{"d_model": 96, "n_kv_head": 2, "norm_eps": 1e-06, "positions": "rope", "init_std_up": 0.0526, "decay_shape": "linear", "doc_mask": false, "train_tokens": 114700000}
Each number is 200 + 20 x the weight over its row's rms, rounded and kept within 0 to 999. Layers, rows and columns count from 0. The size before them is the row's rms in percent of the matrix's.

# v: layer 2 attention value, 128x96, rms 0.143, rows 5-40, columns 0-95
# o: layer 2 attention output (transposed), 128x96, rms 0.122, rows 5-40, columns 0-95
v5,123,183,176,192,190,247,185,212,206,240,196,211,185,198,199,208,215,156,215,212,192,254,199,172,177,178,253,187,169,177,199,199,172,178,180,240,181,171,180,211,215,182,197,204,202,220,215,188,167,199,200,176,208,209,196,202,209,188,168,198,232,227,201,207,243,231,215,171,194,207,186,195,186,193,210,184,203,221,177,194,194,211,187,196,205,167,224,188,212,190,227,199,213,194,215,199,221
o5,131,180,200,187,222,205,196,203,225,230,172,187,219,233,189,214,177,187,222,220,198,205,199,208,182,203,225,170,236,175,238,184,186,205,175,222,205,189,212,232,213,180,218,200,196,177,197,184,173,200,180,212,179,189,173,233,180,214,198,188,193,242,184,211,221,203,261,176,172,227,199,174,188,198,224,175,197,211,194,220,170,202,218,206,195,198,182,214,176,241,212,207,219,194,234,193,187
v6,124,188,197,227,199,200,210,177,179,224,205,185,221,209,225,178,225,207,187,215,202,216,206,228,241,222,190,198,195,225,172,190,240,218,230,144,226,273,211,175,241,199,210,209,187,196,198,191,203,198,181,220,227,181,205,194,218,190,221,214,181,207,201,219,182,192,192,216,209,204,208,209,198,213,176,183,191,196,208,183,203,201,230,209,191,205,159,192,240,193,156,186,196,193,198,192,219
o6,133,215,191,175,217,222,185,204,163,201,212,204,200,162,176,196,200,186,184,207,187,231,175,194,218,207,186,209,194,252,149,223,204,178,195,217,208,248,190,179,203,203,178,198,191,188,220,183,203,186,209,172,232,195,216,161,225,200,188,229,196,180,202,206,222,226,148,210,213,214,233,202,214,233,198,194,229,201,208,185,230,195,207,207,189,237,215,185,219,209,184,179,183,187,213,214,212
v7,148,212,208,245,192,221,200,185,194,202,227,193,206,218,185,264,200,179,215,210,187,217,190,203,200,192,149,212,208,203,189,204,198,188,213,195,207,210,210,175,214,181,222,185,212,189,215,188,220,199,229,211,229,204,162,226,186,178,201,194,205,187,183,241,186,192,147,207,190,183,216,174,216,217,185,241,170,208,208,189,198,186,240,221,161,202,195,197,210,226,190,198,182,160,204,211,177
o7,151,221,200,211,201,196,190,226,193,197,238,188,212,194,185,239,190,190,202,212,199,220,196,191,228,215,192,204,207,222,181,204,206,171,232,211,194,228,206,185,204,222,212,202,170,202,185,214,241,175,222,220,199,201,161,172,199,180,187,181,224,180,209,204,227,190,174,161,185,220,219,212,225,203,153,192,198,225,259,178,200,204,249,224,184,202,189,192,192,221,184,232,192,201,192,212,173
v8,141,181,245,198,214,177,197,191,214,156,210,228,191,206,197,201,198,243,179,222,205,164,188,228,151,195,205,235,215,245,207,186,234,193,181,200,188,212,192,201,173,194,214,191,259,212,189,214,221,181,246,203,181,209,209,185,205,199,214,201,174,181,209,193,172,184,183,179,181,197,209,199,184,226,206,208,200,201,203,204,172,196,200,195,215,216,231,184,183,167,211,197,199,204,169,219,216
o8,153,200,221,197,184,179,193,200,178,157,211,241,171,196,187,208,228,222,164,203,244,182,220,198,177,187,191,227,193,228,220,212,197,203,205,171,191,219,213,212,191,210,194,198,228,201,193,216,217,194,203,252,189,247,228,193,218,216,230,183,219,192,174,205,165,186,159,218,188,176,165,214,197,221,208,195,192,198,226,182,187,223,190,192,208,207,232,197,204,168,215,190,199,224,182,219,213
v9,108,187,227,166,202,226,208,214,204,220,207,170,191,215,200,220,216,198,173,255,204,257,191,220,194,204,221,195,204,219,197,199,197,180,177,164,216,160,184,225,259,171,175,208,214,197,212,205,193,223,208,179,184,206,248,185,219,195,208,198,194,225,217,200,188,227,186,183,192,169,219,198,200,204,183,202,198,177,166,197,204,180,196,212,205,167,191,191,226,205,204,216,225,191,195,188,226
o9,112,200,179,172,228,202,206,234,198,236,208,208,196,191,203,214,181,200,220,210,199,215,188,192,175,205,218,188,187,213,232,219,192,175,181,193,231,167,204,271,204,193,215,185,211,197,203,214,212,185,183,187,212,212,225,205,223,186,183,156,178,206,193,184,206,231,173,183,166,202,220,215,190,239,216,187,207,145,219,224,196,255,194,200,203,199,195,185,236,204,206,189,191,206,206,199,214
v10,097,169,198,217,202,190,212,191,210,229,171,247,223,227,176,218,182,193,205,197,198,204,196,211,156,179,206,186,198,194,199,197,164,193,190,196,179,219,184,213,168,192,193,221,207,215,189,180,152,189,190,196,222,167,194,177,205,223,214,218,209,212,197,174,234,153,189,130,197,203,211,192,187,192,211,194,183,187,217,199,203,193,171,193,230,180,196,212,206,165,214,170,212,222,192,206,175
o10,093,184,207,194,174,159,217,206,184,181,152,216,191,230,192,230,205,198,196,220,186,173,208,238,180,196,208,205,219,219,201,202,192,223,166,185,204,206,212,228,193,216,219,253,179,178,196,199,160,200,194,248,160,164,188,170,176,221,225,240,212,208,173,220,192,190,220,209,195,226,201,197,196,211,218,193,195,202,176,204,182,189,204,203,214,210,207,209,190,219,205,188,194,223,240,192,195
v11,115,183,190,196,194,181,172,182,204,180,187,183,251,222,205,195,191,223,216,191,195,170,214,209,138,198,187,209,181,194,195,199,196,190,226,196,198,222,161,208,194,190,177,200,215,190,157,227,162,220,212,217,212,219,238,213,229,203,200,205,217,221,190,220,220,196,200,159,190,206,147,201,222,196,210,182,163,184,198,207,200,217,194,199,202,186,226,208,225,181,178,182,161,216,185,190,188
o11,120,194,201,192,190,192,181,207,185,170,158,224,197,215,221,216,220,224,208,198,158,194,169,233,183,188,220,231,192,202,230,217,178,185,178,191,184,205,213,207,194,190,211,178,192,195,186,177,192,208,198,190,212,175,217,173,199,214,213,245,245,197,200,211,213,204,169,205,191,191,163,195,202,204,213,164,151,201,191,184,166,200,179,185,146,213,187,206,186,194,201,188,211,209,231,182,239
v12,156,234,182,215,190,136,196,165,189,166,195,200,201,193,212,230,193,226,210,172,207,177,184,214,192,191,215,206,191,216,174,194,191,196,219,189,169,208,211,188,189,189,191,159,237,208,197,199,217,183,217,204,227,197,203,242,187,194,180,190,211,191,196,233,201,215,187,189,190,190,234,205,212,244,196,190,206,203,189,177,204,202,223,196,158,193,228,189,222,173,205,202,153,170,223,223,222
o12,145,205,206,217,186,194,185,140,182,192,208,218,220,186,215,247,211,206,220,193,208,195,205,196,195,155,189,213,165,190,216,191,201,187,240,207,179,264,233,199,204,209,195,181,221,198,216,192,199,184,197,219,172,176,187,199,195,200,208,191,222,179,243,212,235,215,199,211,215,199,181,218,209,226,168,189,179,219,210,161,198,213,212,189,163,219,224,174,191,183,193,208,201,183,206,224,204
v13,124,206,210,199,196,204,191,203,219,179,201,188,230,217,197,232,210,210,214,186,194,201,215,198,175,189,191,228,166,150,215,191,218,179,224,198,209,200,203,175,184,197,223,157,201,189,173,184,186,203,240,191,196,219,145,234,208,199,196,201,228,189,224,239,206,188,217,182,213,238,156,173,208,185,217,183,189,220,204,189,190,219,217,202,195,212,221,208,185,228,238,173,167,210,193,193,177
o13,127,199,212,213,217,207,195,229,221,189,211,178,201,202,214,168,198,206,194,189,212,175,188,222,216,216,195,210,200,183,204,193,213,202,195,187,201,226,202,166,217,197,219,175,209,225,157,195,205,204,198,221,184,184,164,220,194,194,228,226,220,172,217,212,215,171,182,180,214,228,167,173,206,167,208,203,160,245,223,193,155,192,202,225,176,217,191,201,152,236,207,236,220,222,180,199,200
v14,124,206,197,258,216,222,205,203,211,228,219,213,175,228,167,203,184,173,169,219,166,205,192,200,240,201,168,204,230,194,201,165,200,248,219,199,203,214,211,171,200,196,203,257,180,199,224,176,190,211,206,219,194,158,205,202,191,202,192,214,186,187,201,175,208,189,170,194,217,244,198,208,213,186,187,197,206,212,248,189,211,180,199,203,216,205,201,220,185,208,224,177,207,205,205,186,215
o14,139,227,178,197,196,212,212,189,223,205,217,200,207,209,186,209,191,183,157,206,189,234,206,213,231,211,173,190,208,223,202,196,227,182,196,206,191,198,183,183,197,206,188,278,162,191,205,196,190,209,235,204,209,193,193,224,217,180,191,226,178,191,191,216,203,181,215,170,201,233,209,165,188,185,212,229,256,209,203,203,212,193,227,197,231,205,196,212,186,189,191,192,172,257,195,194,197
v15,128,180,157,185,190,210,202,180,194,242,193,183,233,198,193,184,210,196,229,198,224,203,219,188,171,229,153,168,194,176,203,209,170,173,215,223,217,185,191,204,185,225,191,170,212,180,161,203,161,223,148,209,222,221,223,182,202,201,197,209,210,205,177,220,197,191,221,206,178,177,178,207,206,196,217,210,178,191,195,223,220,237,213,206,191,191,168,184,211,199,203,241,179,190,196,200,194
o15,144,194,217,217,187,187,200,203,166,205,164,194,208,213,239,185,208,205,243,213,172,218,208,197,218,217,188,205,221,172,191,181,175,200,183,221,197,174,188,192,209,191,213,168,185,189,177,199,232,199,173,171,224,176,198,156,175,179,177,227,205,234,215,198,179,208,196,211,181,184,231,205,225,187,192,177,159,185,189,192,215,204,212,195,158,203,164,201,220,226,222,185,209,159,211,204,220
v16,131,164,211,187,197,222,178,213,219,198,234,164,200,198,209,165,210,173,210,216,181,241,195,194,208,203,203,220,195,194,204,193,229,156,190,227,159,159,174,184,238,211,202,196,206,176,190,197,224,202,237,193,202,228,199,239,215,212,200,158,171,228,199,175,184,205,223,225,205,180,209,191,217,181,203,206,173,212,216,180,198,194,221,203,184,200,178,192,183,246,208,216,203,194,208,217,186
o16,137,208,180,222,233,232,195,258,226,212,211,187,219,208,227,184,202,196,217,189,211,199,191,176,187,231,208,206,213,172,217,200,201,185,207,209,202,190,194,169,211,195,213,181,187,188,178,183,232,219,188,179,218,208,231,211,206,203,220,146,193,238,185,184,228,181,203,155,209,205,212,173,186,201,206,170,181,217,254,217,190,226,215,219,214,181,207,216,219,212,180,173,221,200,193,193,187
v17,102,232,232,208,187,202,180,206,198,204,201,195,217,192,219,183,234,198,230,190,211,256,230,196,185,173,203,224,216,235,207,202,219,195,185,196,200,198,265,196,186,179,219,211,205,204,235,221,192,199,215,172,195,198,214,205,215,179,204,193,178,176,200,165,168,210,219,197,227,155,210,196,185,236,201,206,221,201,236,197,205,177,202,203,203,236,183,177,188,220,206,204,228,200,178,190,232
o17,086,226,200,185,211,241,214,213,160,187,246,187,197,187,195,182,173,188,211,192,211,231,215,178,220,172,206,202,206,192,201,192,177,206,208,193,200,205,190,200,219,191,196,216,220,231,219,208,212,192,220,233,198,224,233,219,207,192,234,158,197,149,177,208,178,185,188,240,229,234,216,229,206,210,181,196,208,182,230,196,182,188,182,237,197,204,195,178,221,198,176,197,214,195,204,235,228
v18,110,174,197,211,195,181,225,179,209,220,189,193,228,190,207,174,195,220,193,173,209,153,214,205,217,215,170,202,191,199,187,195,186,229,203,175,220,241,200,198,177,231,188,195,199,168,183,174,166,182,163,191,205,214,194,197,202,189,205,176,197,200,200,181,189,176,205,204,220,186,232,138,222,173,190,211,198,219,214,193,235,210,179,187,190,201,194,234,190,191,204,175,165,167,196,244,187
o18,102,190,221,202,173,190,188,189,203,198,201,194,219,186,218,184,206,222,203,190,209,146,181,196,217,205,186,226,175,161,205,222,207,230,191,214,173,238,195,169,225,224,174,225,193,204,180,197,208,201,203,185,208,178,193,185,172,206,204,210,198,142,225,202,216,206,153,217,218,187,243,188,222,200,193,211,213,203,165,208,229,204,182,191,186,223,201,200,216,212,206,172,182,164,204,210,155
v19,128,193,204,196,213,219,198,162,201,188,206,200,173,184,213,191,190,177,185,164,190,216,208,223,168,194,184,206,208,191,174,164,189,181,205,199,167,171,165,183,178,176,209,198,244,208,189,180,222,209,221,178,228,208,237,210,186,240,237,203,209,182,190,175,218,183,234,209,220,252,190,199,182,185,220,202,162,202,221,178,200,196,201,209,191,208,214,192,144,190,196,216,207,202,210,204,197
o19,123,187,228,219,184,230,225,224,200,208,210,207,188,238,206,179,213,188,175,168,194,201,198,221,183,190,203,207,216,161,222,157,225,177,213,183,188,180,210,173,184,216,207,202,212,196,190,200,198,215,182,241,217,201,194,183,176,238,236,207,196,186,222,221,229,210,220,202,243,226,206,222,194,193,179,201,200,210,218,166,191,219,200,193,229,217,197,203,209,202,189,160,221,244,222,191,238
v20,101,180,187,173,185,197,201,187,208,217,224,170,197,195,172,182,205,208,180,209,234,191,214,199,245,215,228,186,215,206,213,210,210,198,199,221,209,220,216,193,199,239,174,209,203,170,188,225,220,193,166,235,180,192,196,186,212,198,205,174,200,204,221,202,217,185,237,214,218,212,228,181,227,172,194,273,213,232,206,219,225,232,185,200,228,187,196,205,180,207,246,204,202,209,195,217,204
o20,086,218,188,185,164,206,176,210,205,210,206,202,214,189,221,187,216,209,183,193,223,175,228,188,209,218,191,179,218,161,209,200,206,234,182,205,214,191,167,183,220,208,178,211,221,198,157,189,199,207,206,146,240,196,215,215,190,197,211,174,185,161,212,198,192,214,197,202,194,159,247,168,198,193,220,233,217,194,183,203,232,252,198,190,197,217,203,213,201,199,233,221,175,184,189,198,193
v21,118,200,235,183,202,187,210,228,173,174,199,198,181,144,239,207,198,210,243,173,199,180,234,190,171,204,205,209,197,196,202,222,179,201,173,158,198,196,209,213,221,174,191,179,201,166,189,196,199,204,172,180,211,210,195,178,193,201,212,211,199,193,188,212,179,213,196,236,210,189,222,200,164,203,196,181,200,213,185,212,188,190,167,216,217,212,188,184,211,179,166,221,245,186,184,165,159
o21,125,180,230,198,167,189,214,237,188,204,201,202,175,188,195,187,178,187,193,177,190,169,170,199,196,183,218,190,184,229,173,203,206,220,228,182,191,171,216,225,188,192,163,160,225,218,250,199,203,182,180,209,202,223,189,188,182,215,204,187,208,201,207,191,196,225,192,224,228,196,232,247,237,193,179,186,209,188,196,219,192,172,156,225,221,184,202,193,225,190,215,198,207,160,203,191,188
v22,102,172,159,206,209,208,193,160,220,222,172,165,219,214,194,174,191,196,203,168,205,193,222,204,213,205,199,172,197,197,200,182,197,225,209,187,162,213,180,187,200,192,173,222,184,187,200,203,175,208,198,183,218,224,224,209,209,181,203,215,192,185,188,187,241,149,256,214,214,201,179,199,178,205,195,177,199,210,205,195,203,215,197,177,252,216,194,214,160,196,226,212,187,195,224,242,202
o22,106,173,218,225,190,231,217,193,193,200,136,182,182,219,209,218,204,204,208,190,189,228,199,236,193,178,188,201,201,144,216,177,214,217,207,213,189,207,193,168,210,192,198,240,203,181,217,201,176,200,187,170,215,161,248,199,180,223,190,227,200,210,175,209,212,207,220,178,194,179,221,172,173,212,219,198,185,216,167,204,192,174,176,196,219,226,189,215,184,202,192,176,215,185,215,213,206
v23,114,196,196,226,213,186,204,184,187,213,192,202,193,205,213,237,208,179,194,219,225,242,186,203,171,182,235,174,184,196,230,185,214,208,194,182,186,251,221,212,205,178,180,227,178,215,243,216,184,192,190,201,202,179,207,181,222,178,172,229,209,214,203,196,217,225,164,156,173,220,191,213,192,235,200,180,209,181,204,212,187,189,194,209,231,180,208,212,224,189,224,177,219,235,190,179,227
o23,107,198,180,168,198,181,184,186,190,197,163,193,195,209,177,241,198,179,204,227,201,231,206,207,200,180,211,188,205,234,194,196,178,200,156,193,218,214,203,257,195,197,203,243,228,179,239,177,161,197,205,220,185,198,216,201,226,187,173,222,222,216,172,216,193,216,209,194,172,224,201,178,176,207,218,172,215,203,182,196,181,174,203,209,216,209,200,169,170,188,200,234,182,196,231,200,205
v24,094,191,210,207,187,205,186,199,203,215,222,177,220,219,203,187,242,210,166,203,228,229,217,217,191,214,217,205,215,257,198,189,240,186,221,182,226,226,227,207,215,195,198,199,179,195,202,190,208,218,214,213,187,199,199,212,228,179,209,181,150,188,238,219,171,215,190,190,212,198,220,191,235,219,204,207,182,209,228,188,196,202,213,230,174,223,199,172,202,223,204,191,227,216,165,177,244
o24,080,233,200,180,212,219,192,218,179,206,245,220,212,166,182,166,193,199,200,193,210,214,196,184,229,177,200,195,200,195,215,206,188,185,174,174,220,213,183,190,214,200,172,204,199,236,181,203,222,181,200,198,221,209,224,205,212,181,240,175,197,128,213,204,210,195,147,228,202,216,224,188,213,202,204,194,207,181,219,199,179,235,198,204,189,239,214,185,227,201,221,211,196,218,198,219,235
v25,098,146,163,212,208,163,222,151,206,201,190,177,235,172,190,207,228,196,231,189,221,177,223,194,172,207,184,167,210,183,178,189,182,187,193,178,164,186,174,195,186,221,188,170,219,188,182,198,206,190,180,204,228,217,211,195,219,216,227,190,240,216,184,205,199,228,210,207,213,199,235,204,224,188,210,211,166,209,224,220,206,215,214,199,196,218,202,180,204,205,195,202,161,177,201,207,211
o25,083,199,211,206,172,196,198,223,183,206,182,213,237,199,229,200,220,196,213,189,196,182,210,184,205,169,180,207,201,158,201,180,194,184,186,181,181,200,205,187,196,210,168,189,212,220,159,177,215,186,177,194,224,183,184,186,180,207,225,199,205,146,241,186,217,218,171,218,225,225,243,210,222,185,189,189,177,188,222,178,210,202,190,187,177,251,211,173,215,194,218,166,204,169,213,228,202
v26,092,185,190,226,186,196,222,166,182,195,188,208,192,223,204,193,167,193,217,203,149,167,190,214,226,205,168,210,203,193,198,217,204,246,215,181,177,210,180,187,229,199,185,206,230,171,184,207,189,194,245,191,198,212,208,204,178,232,199,191,198,192,180,211,176,203,175,228,183,190,211,183,205,204,191,171,194,182,172,209,210,182,179,181,196,174,164,233,203,180,204,226,175,177,221,233,158
o26,073,182,193,227,194,189,200,187,220,191,175,195,183,218,226,234,202,210,203,209,204,194,192,224,176,227,204,219,177,242,164,203,208,198,232,222,179,209,205,209,201,200,215,215,185,160,233,208,202,218,204,195,187,184,204,170,199,207,153,211,208,267,185,184,207,197,215,158,194,177,172,194,197,215,185,193,198,223,183,204,225,176,217,211,206,176,200,226,192,200,172,168,194,178,191,171,165
v27,104,189,207,203,201,202,204,207,222,199,189,232,169,199,170,240,189,195,200,169,192,197,198,182,210,186,228,203,205,163,196,207,153,221,162,214,190,183,181,202,218,186,227,196,160,204,222,184,175,215,206,169,211,206,196,239,178,216,223,162,186,178,201,226,238,197,251,163,226,199,229,217,196,195,218,186,196,206,182,193,212,188,171,205,211,227,213,222,201,212,229,203,221,187,219,204,208
o27,110,174,201,220,225,197,238,213,212,218,212,216,196,180,187,200,188,218,200,178,207,177,209,228,222,192,203,177,196,165,225,210,216,219,195,190,220,164,210,178,198,207,195,238,177,219,200,201,174,178,164,227,156,177,154,226,192,216,229,166,177,172,215,193,201,201,228,223,215,223,209,215,219,200,182,242,207,200,219,211,177,197,212,208,226,239,184,200,184,209,213,211,218,223,202,191,211
v28,098,138,202,225,227,189,206,176,199,206,217,169,177,189,219,195,240,190,217,187,216,200,237,204,170,188,213,191,220,183,194,204,220,183,180,200,156,214,178,193,217,203,199,204,193,215,171,216,238,196,198,202,188,183,195,208,229,189,198,223,176,234,228,207,215,208,216,210,212,231,213,178,209,203,205,191,181,225,253,189,193,204,215,191,215,215,230,182,177,182,190,176,226,201,164,188,221
o28,072,200,213,195,169,233,196,238,194,208,210,218,229,186,180,199,216,191,180,191,207,197,197,190,202,166,179,192,221,179,209,178,196,195,173,156,195,196,188,179,204,205,154,207,227,223,170,178,182,196,199,198,249,192,203,214,206,211,247,183,201,148,200,222,203,193,184,198,224,223,234,182,216,198,210,160,202,192,217,201,177,210,166,190,208,237,231,181,198,206,221,195,197,210,220,227,208
v29,088,157,190,219,226,158,186,223,170,187,210,189,176,208,196,188,207,205,232,188,208,201,176,180,207,185,225,187,213,222,195,204,165,188,166,211,173,183,194,194,216,238,192,200,217,209,236,214,221,186,161,224,198,188,227,225,225,177,187,182,225,209,193,167,187,220,208,193,229,185,220,205,225,207,191,197,215,233,207,206,198,181,176,170,219,203,210,194,202,175,202,152,177,195,211,202,236
o29,077,234,184,162,181,187,198,169,193,191,170,224,225,182,208,228,204,173,187,181,207,173,191,174,183,167,198,189,208,180,231,184,190,199,206,199,173,208,204,218,209,193,192,221,208,196,186,168,169,210,218,174,201,217,210,254,198,188,213,157,194,179,216,195,185,197,225,199,240,208,242,207,203,207,205,172,214,204,194,198,211,210,165,167,197,218,223,189,211,177,198,183,204,173,219,219,158
v30,118,190,196,167,191,216,185,194,190,249,190,214,207,164,200,167,181,178,219,210,196,223,196,199,228,219,187,162,190,212,200,215,176,165,210,257,222,196,219,205,200,207,189,208,238,204,225,200,180,191,170,193,227,206,219,168,223,219,211,209,194,192,186,169,182,198,232,231,217,185,181,209,178,192,216,216,211,190,218,221,207,222,182,221,192,209,146,176,219,194,205,221,212,185,197,217,215
o30,132,221,192,187,204,220,199,204,160,194,179,181,214,187,222,168,202,188,217,200,193,222,222,198,209,219,205,189,252,196,196,177,189,203,201,233,205,178,193,212,219,193,207,169,185,190,216,206,201,201,161,177,219,237,223,146,166,207,203,208,170,198,196,199,181,198,226,232,193,210,224,234,204,187,181,207,220,176,182,191,226,230,219,205,210,185,165,210,233,191,188,167,213,156,200,201,210
v31,114,221,196,196,170,211,183,179,235,206,235,210,214,184,193,170,205,175,170,180,186,193,226,194,200,189,177,225,235,225,162,213,199,175,212,227,186,194,218,200,197,212,209,177,236,179,201,206,225,193,227,228,202,202,202,230,171,224,197,166,189,195,223,196,177,195,224,210,239,204,223,220,202,186,189,247,208,219,217,175,220,217,214,200,152,188,189,174,189,210,197,209,186,165,197,199,209
o31,086,237,193,223,180,236,203,207,191,212,242,219,214,204,219,172,211,197,187,192,204,195,210,181,200,183,173,193,208,181,224,203,194,176,216,210,190,227,190,169,208,193,170,186,194,224,174,210,224,206,189,214,231,200,192,202,178,209,238,151,180,154,221,213,234,179,201,213,214,195,202,198,203,194,170,235,209,195,230,191,224,245,208,185,150,186,212,207,227,219,193,176,207,218,202,203,215
v32,133,186,205,178,176,209,205,214,190,189,198,176,188,185,198,252,213,194,190,201,201,248,189,190,190,166,221,185,200,204,207,198,188,202,191,223,190,132,220,217,205,201,201,203,179,152,232,200,178,197,197,173,181,233,216,208,215,183,186,184,197,198,198,183,211,252,212,187,202,174,241,185,207,242,207,213,212,210,217,217,213,199,160,201,211,210,223,221,189,225,230,210,220,207,209,197,211
o32,103,207,182,200,198,194,227,206,213,213,220,187,203,213,211,195,164,203,237,195,216,191,209,201,230,174,238,187,190,153,251,184,181,220,198,188,201,150,200,245,193,201,219,232,223,208,216,181,200,201,196,183,162,195,215,223,193,188,200,137,218,175,200,171,210,216,213,199,183,214,227,210,207,172,201,194,200,178,217,218,178,199,197,226,212,208,185,173,193,194,218,212,209,190,189,222,177
v33,102,198,210,219,221,223,232,222,207,226,203,238,183,189,192,205,215,186,206,189,196,195,203,175,199,185,218,202,181,166,211,188,190,206,173,210,200,213,190,169,201,211,237,208,219,218,185,162,205,178,207,192,202,167,145,205,202,218,240,213,187,205,199,179,172,178,222,194,196,176,192,210,208,146,219,177,169,203,220,204,203,178,235,223,187,213,190,206,238,190,173,171,207,206,188,208,158
o33,093,194,198,200,235,191,196,238,196,199,208,189,214,196,164,200,195,177,177,199,200,174,180,185,201,247,200,199,230,223,160,216,219,203,177,204,221,213,212,166,191,223,192,200,182,189,176,203,194,200,212,247,198,187,147,190,201,210,211,225,195,226,203,192,162,187,197,230,234,235,192,197,217,201,199,185,205,215,223,189,211,175,242,238,244,204,203,188,196,212,193,170,200,178,188,195,192
v34,122,163,197,216,200,177,215,202,183,157,204,199,211,185,223,215,184,207,222,176,194,193,212,178,187,195,220,207,196,188,193,209,194,204,198,184,173,205,191,193,190,223,187,192,227,229,188,202,243,159,172,202,197,217,189,235,188,206,182,210,233,241,201,164,158,235,187,201,194,204,159,210,220,167,187,192,177,226,175,191,197,187,218,197,201,165,232,190,203,187,157,176,193,197,204,195,166
o34,113,218,201,184,189,188,184,185,211,193,162,172,216,208,198,226,197,180,176,181,198,157,158,180,153,205,208,209,173,203,193,211,196,181,191,200,156,222,210,197,193,199,193,163,211,187,165,190,178,229,223,201,201,197,182,206,192,224,178,204,230,248,202,189,199,214,220,181,217,198,178,198,199,189,190,159,199,247,198,197,223,162,183,190,192,175,227,199,201,202,174,196,199,179,215,178,172
v35,110,245,229,181,195,227,186,199,212,228,214,217,199,187,168,203,204,177,178,190,180,190,222,203,211,212,189,193,206,181,201,224,190,191,202,211,249,168,225,192,187,197,218,164,213,204,200,216,193,198,168,196,218,192,180,190,199,223,196,194,227,195,201,194,176,182,213,200,214,225,179,250,179,178,206,271,224,205,170,206,198,208,207,221,202,206,178,184,221,217,211,222,225,161,209,171,196
o35,121,223,213,199,196,228,200,229,186,212,204,181,184,185,209,156,204,176,175,202,183,199,214,190,214,220,173,168,199,190,199,202,198,188,217,210,222,173,195,213,198,208,200,152,203,212,173,208,207,193,176,206,227,216,159,202,183,191,218,194,163,183,231,208,172,197,234,221,212,206,211,229,212,180,173,263,207,197,212,191,224,222,232,224,171,178,171,204,214,216,212,234,216,211,184,203,217
v36,100,214,188,201,224,200,211,183,225,210,211,223,231,227,194,196,216,220,191,209,211,197,216,179,169,194,251,196,177,201,219,202,186,231,220,209,198,240,229,203,197,195,208,221,208,217,231,195,180,182,218,235,184,191,171,179,181,238,197,199,193,173,218,196,196,168,210,138,162,210,172,220,174,189,229,176,197,182,175,221,203,193,211,194,234,185,212,195,184,187,227,194,203,189,192,213,182
o36,078,201,188,217,203,174,179,189,176,180,172,206,157,221,212,203,203,208,186,203,229,201,197,222,186,238,220,187,205,229,184,203,194,210,158,221,227,228,183,203,189,187,210,232,211,187,194,230,192,214,194,267,183,186,193,227,198,216,184,234,204,251,168,214,165,179,195,224,189,189,154,187,177,215,214,217,198,218,187,207,193,173,225,210,209,201,208,202,186,219,201,206,192,206,191,201,214
v37,113,187,196,189,203,179,224,220,203,191,203,201,182,192,211,184,186,229,209,189,199,171,206,206,198,205,256,218,207,195,195,193,165,234,190,240,186,200,211,199,216,235,194,190,188,171,210,205,181,208,217,227,171,174,176,212,208,199,215,136,197,211,226,186,207,183,207,166,219,173,244,236,222,201,196,213,215,218,165,210,199,209,181,188,190,201,229,229,214,168,225,201,189,194,203,232,206
o37,113,194,187,224,197,181,198,185,195,178,215,224,189,196,203,204,189,228,192,184,222,135,190,201,214,182,209,190,180,191,213,207,199,259,172,206,233,214,196,197,203,201,170,212,199,187,198,177,188,201,209,190,164,160,178,241,190,206,211,144,178,182,213,190,204,198,198,229,215,173,178,183,212,215,214,240,208,199,197,211,203,224,214,170,196,210,227,219,186,172,233,180,197,180,191,205,207
v38,114,187,209,201,183,205,229,192,191,222,209,218,178,184,197,172,184,190,171,194,179,190,195,205,225,198,196,218,198,221,176,217,199,202,240,240,232,221,203,222,219,227,205,203,213,165,236,151,176,195,204,196,210,194,186,219,188,229,216,168,189,196,237,162,208,207,205,206,223,235,243,202,216,170,203,218,208,221,203,182,206,226,154,201,196,205,188,243,196,185,196,192,181,210,205,218,186
o38,121,228,179,203,189,206,210,198,205,205,234,211,178,192,212,143,202,219,163,189,218,147,184,209,225,203,229,194,200,183,211,212,206,219,187,220,190,219,195,195,199,201,185,225,177,203,211,192,191,203,173,178,181,184,178,175,185,208,210,182,194,159,233,200,249,194,200,216,210,198,201,190,199,180,197,243,246,204,173,199,219,241,218,183,213,208,210,231,202,213,221,167,199,212,194,189,174
v39,101,195,215,205,209,211,215,261,206,175,201,228,191,178,202,213,182,209,228,209,238,195,178,184,196,204,256,192,233,220,232,201,174,195,168,240,207,201,222,217,199,201,209,186,191,182,202,196,186,198,185,203,158,215,184,176,178,184,203,176,189,194,189,196,168,200,184,169,177,142,222,223,189,208,186,221,202,166,177,211,208,201,199,184,200,195,206,201,208,226,202,219,226,184,182,205,182
o39,086,196,196,199,200,138,204,174,195,186,200,199,178,208,195,229,185,213,226,224,220,183,201,185,193,214,196,195,191,208,183,228,177,236,185,203,227,188,196,214,191,190,206,196,180,191,207,211,231,228,208,224,172,208,201,209,196,200,159,172,203,278,165,186,159,193,201,205,174,160,183,213,209,203,190,219,186,188,206,231,213,183,213,212,234,163,198,205,209,182,199,209,197,182,192,184,192
v40,120,200,215,218,227,182,218,199,211,166,208,178,197,197,231,166,212,211,187,173,210,163,229,215,204,208,256,211,198,180,216,182,230,221,180,138,161,194,189,170,187,210,201,202,176,196,157,214,212,192,207,209,171,202,168,204,187,217,210,206,175,193,214,198,194,178,228,225,199,203,227,205,206,198,200,186,197,212,175,188,191,190,220,212,235,233,228,205,187,172,183,194,207,197,186,213,179
o40,114,174,238,208,195,231,193,225,212,187,212,197,187,175,194,200,207,202,173,174,228,177,191,196,203,188,203,212,170,202,187,200,233,224,192,176,214,194,195,158,187,210,146,197,247,192,180,206,204,181,209,211,221,179,196,243,216,217,237,205,195,203,216,200,176,212,170,225,249,189,207,172,204,217,220,198,188,213,209,186,195,175,179,220,234,225,236,180,207,184,218,192,191,189,181,208,206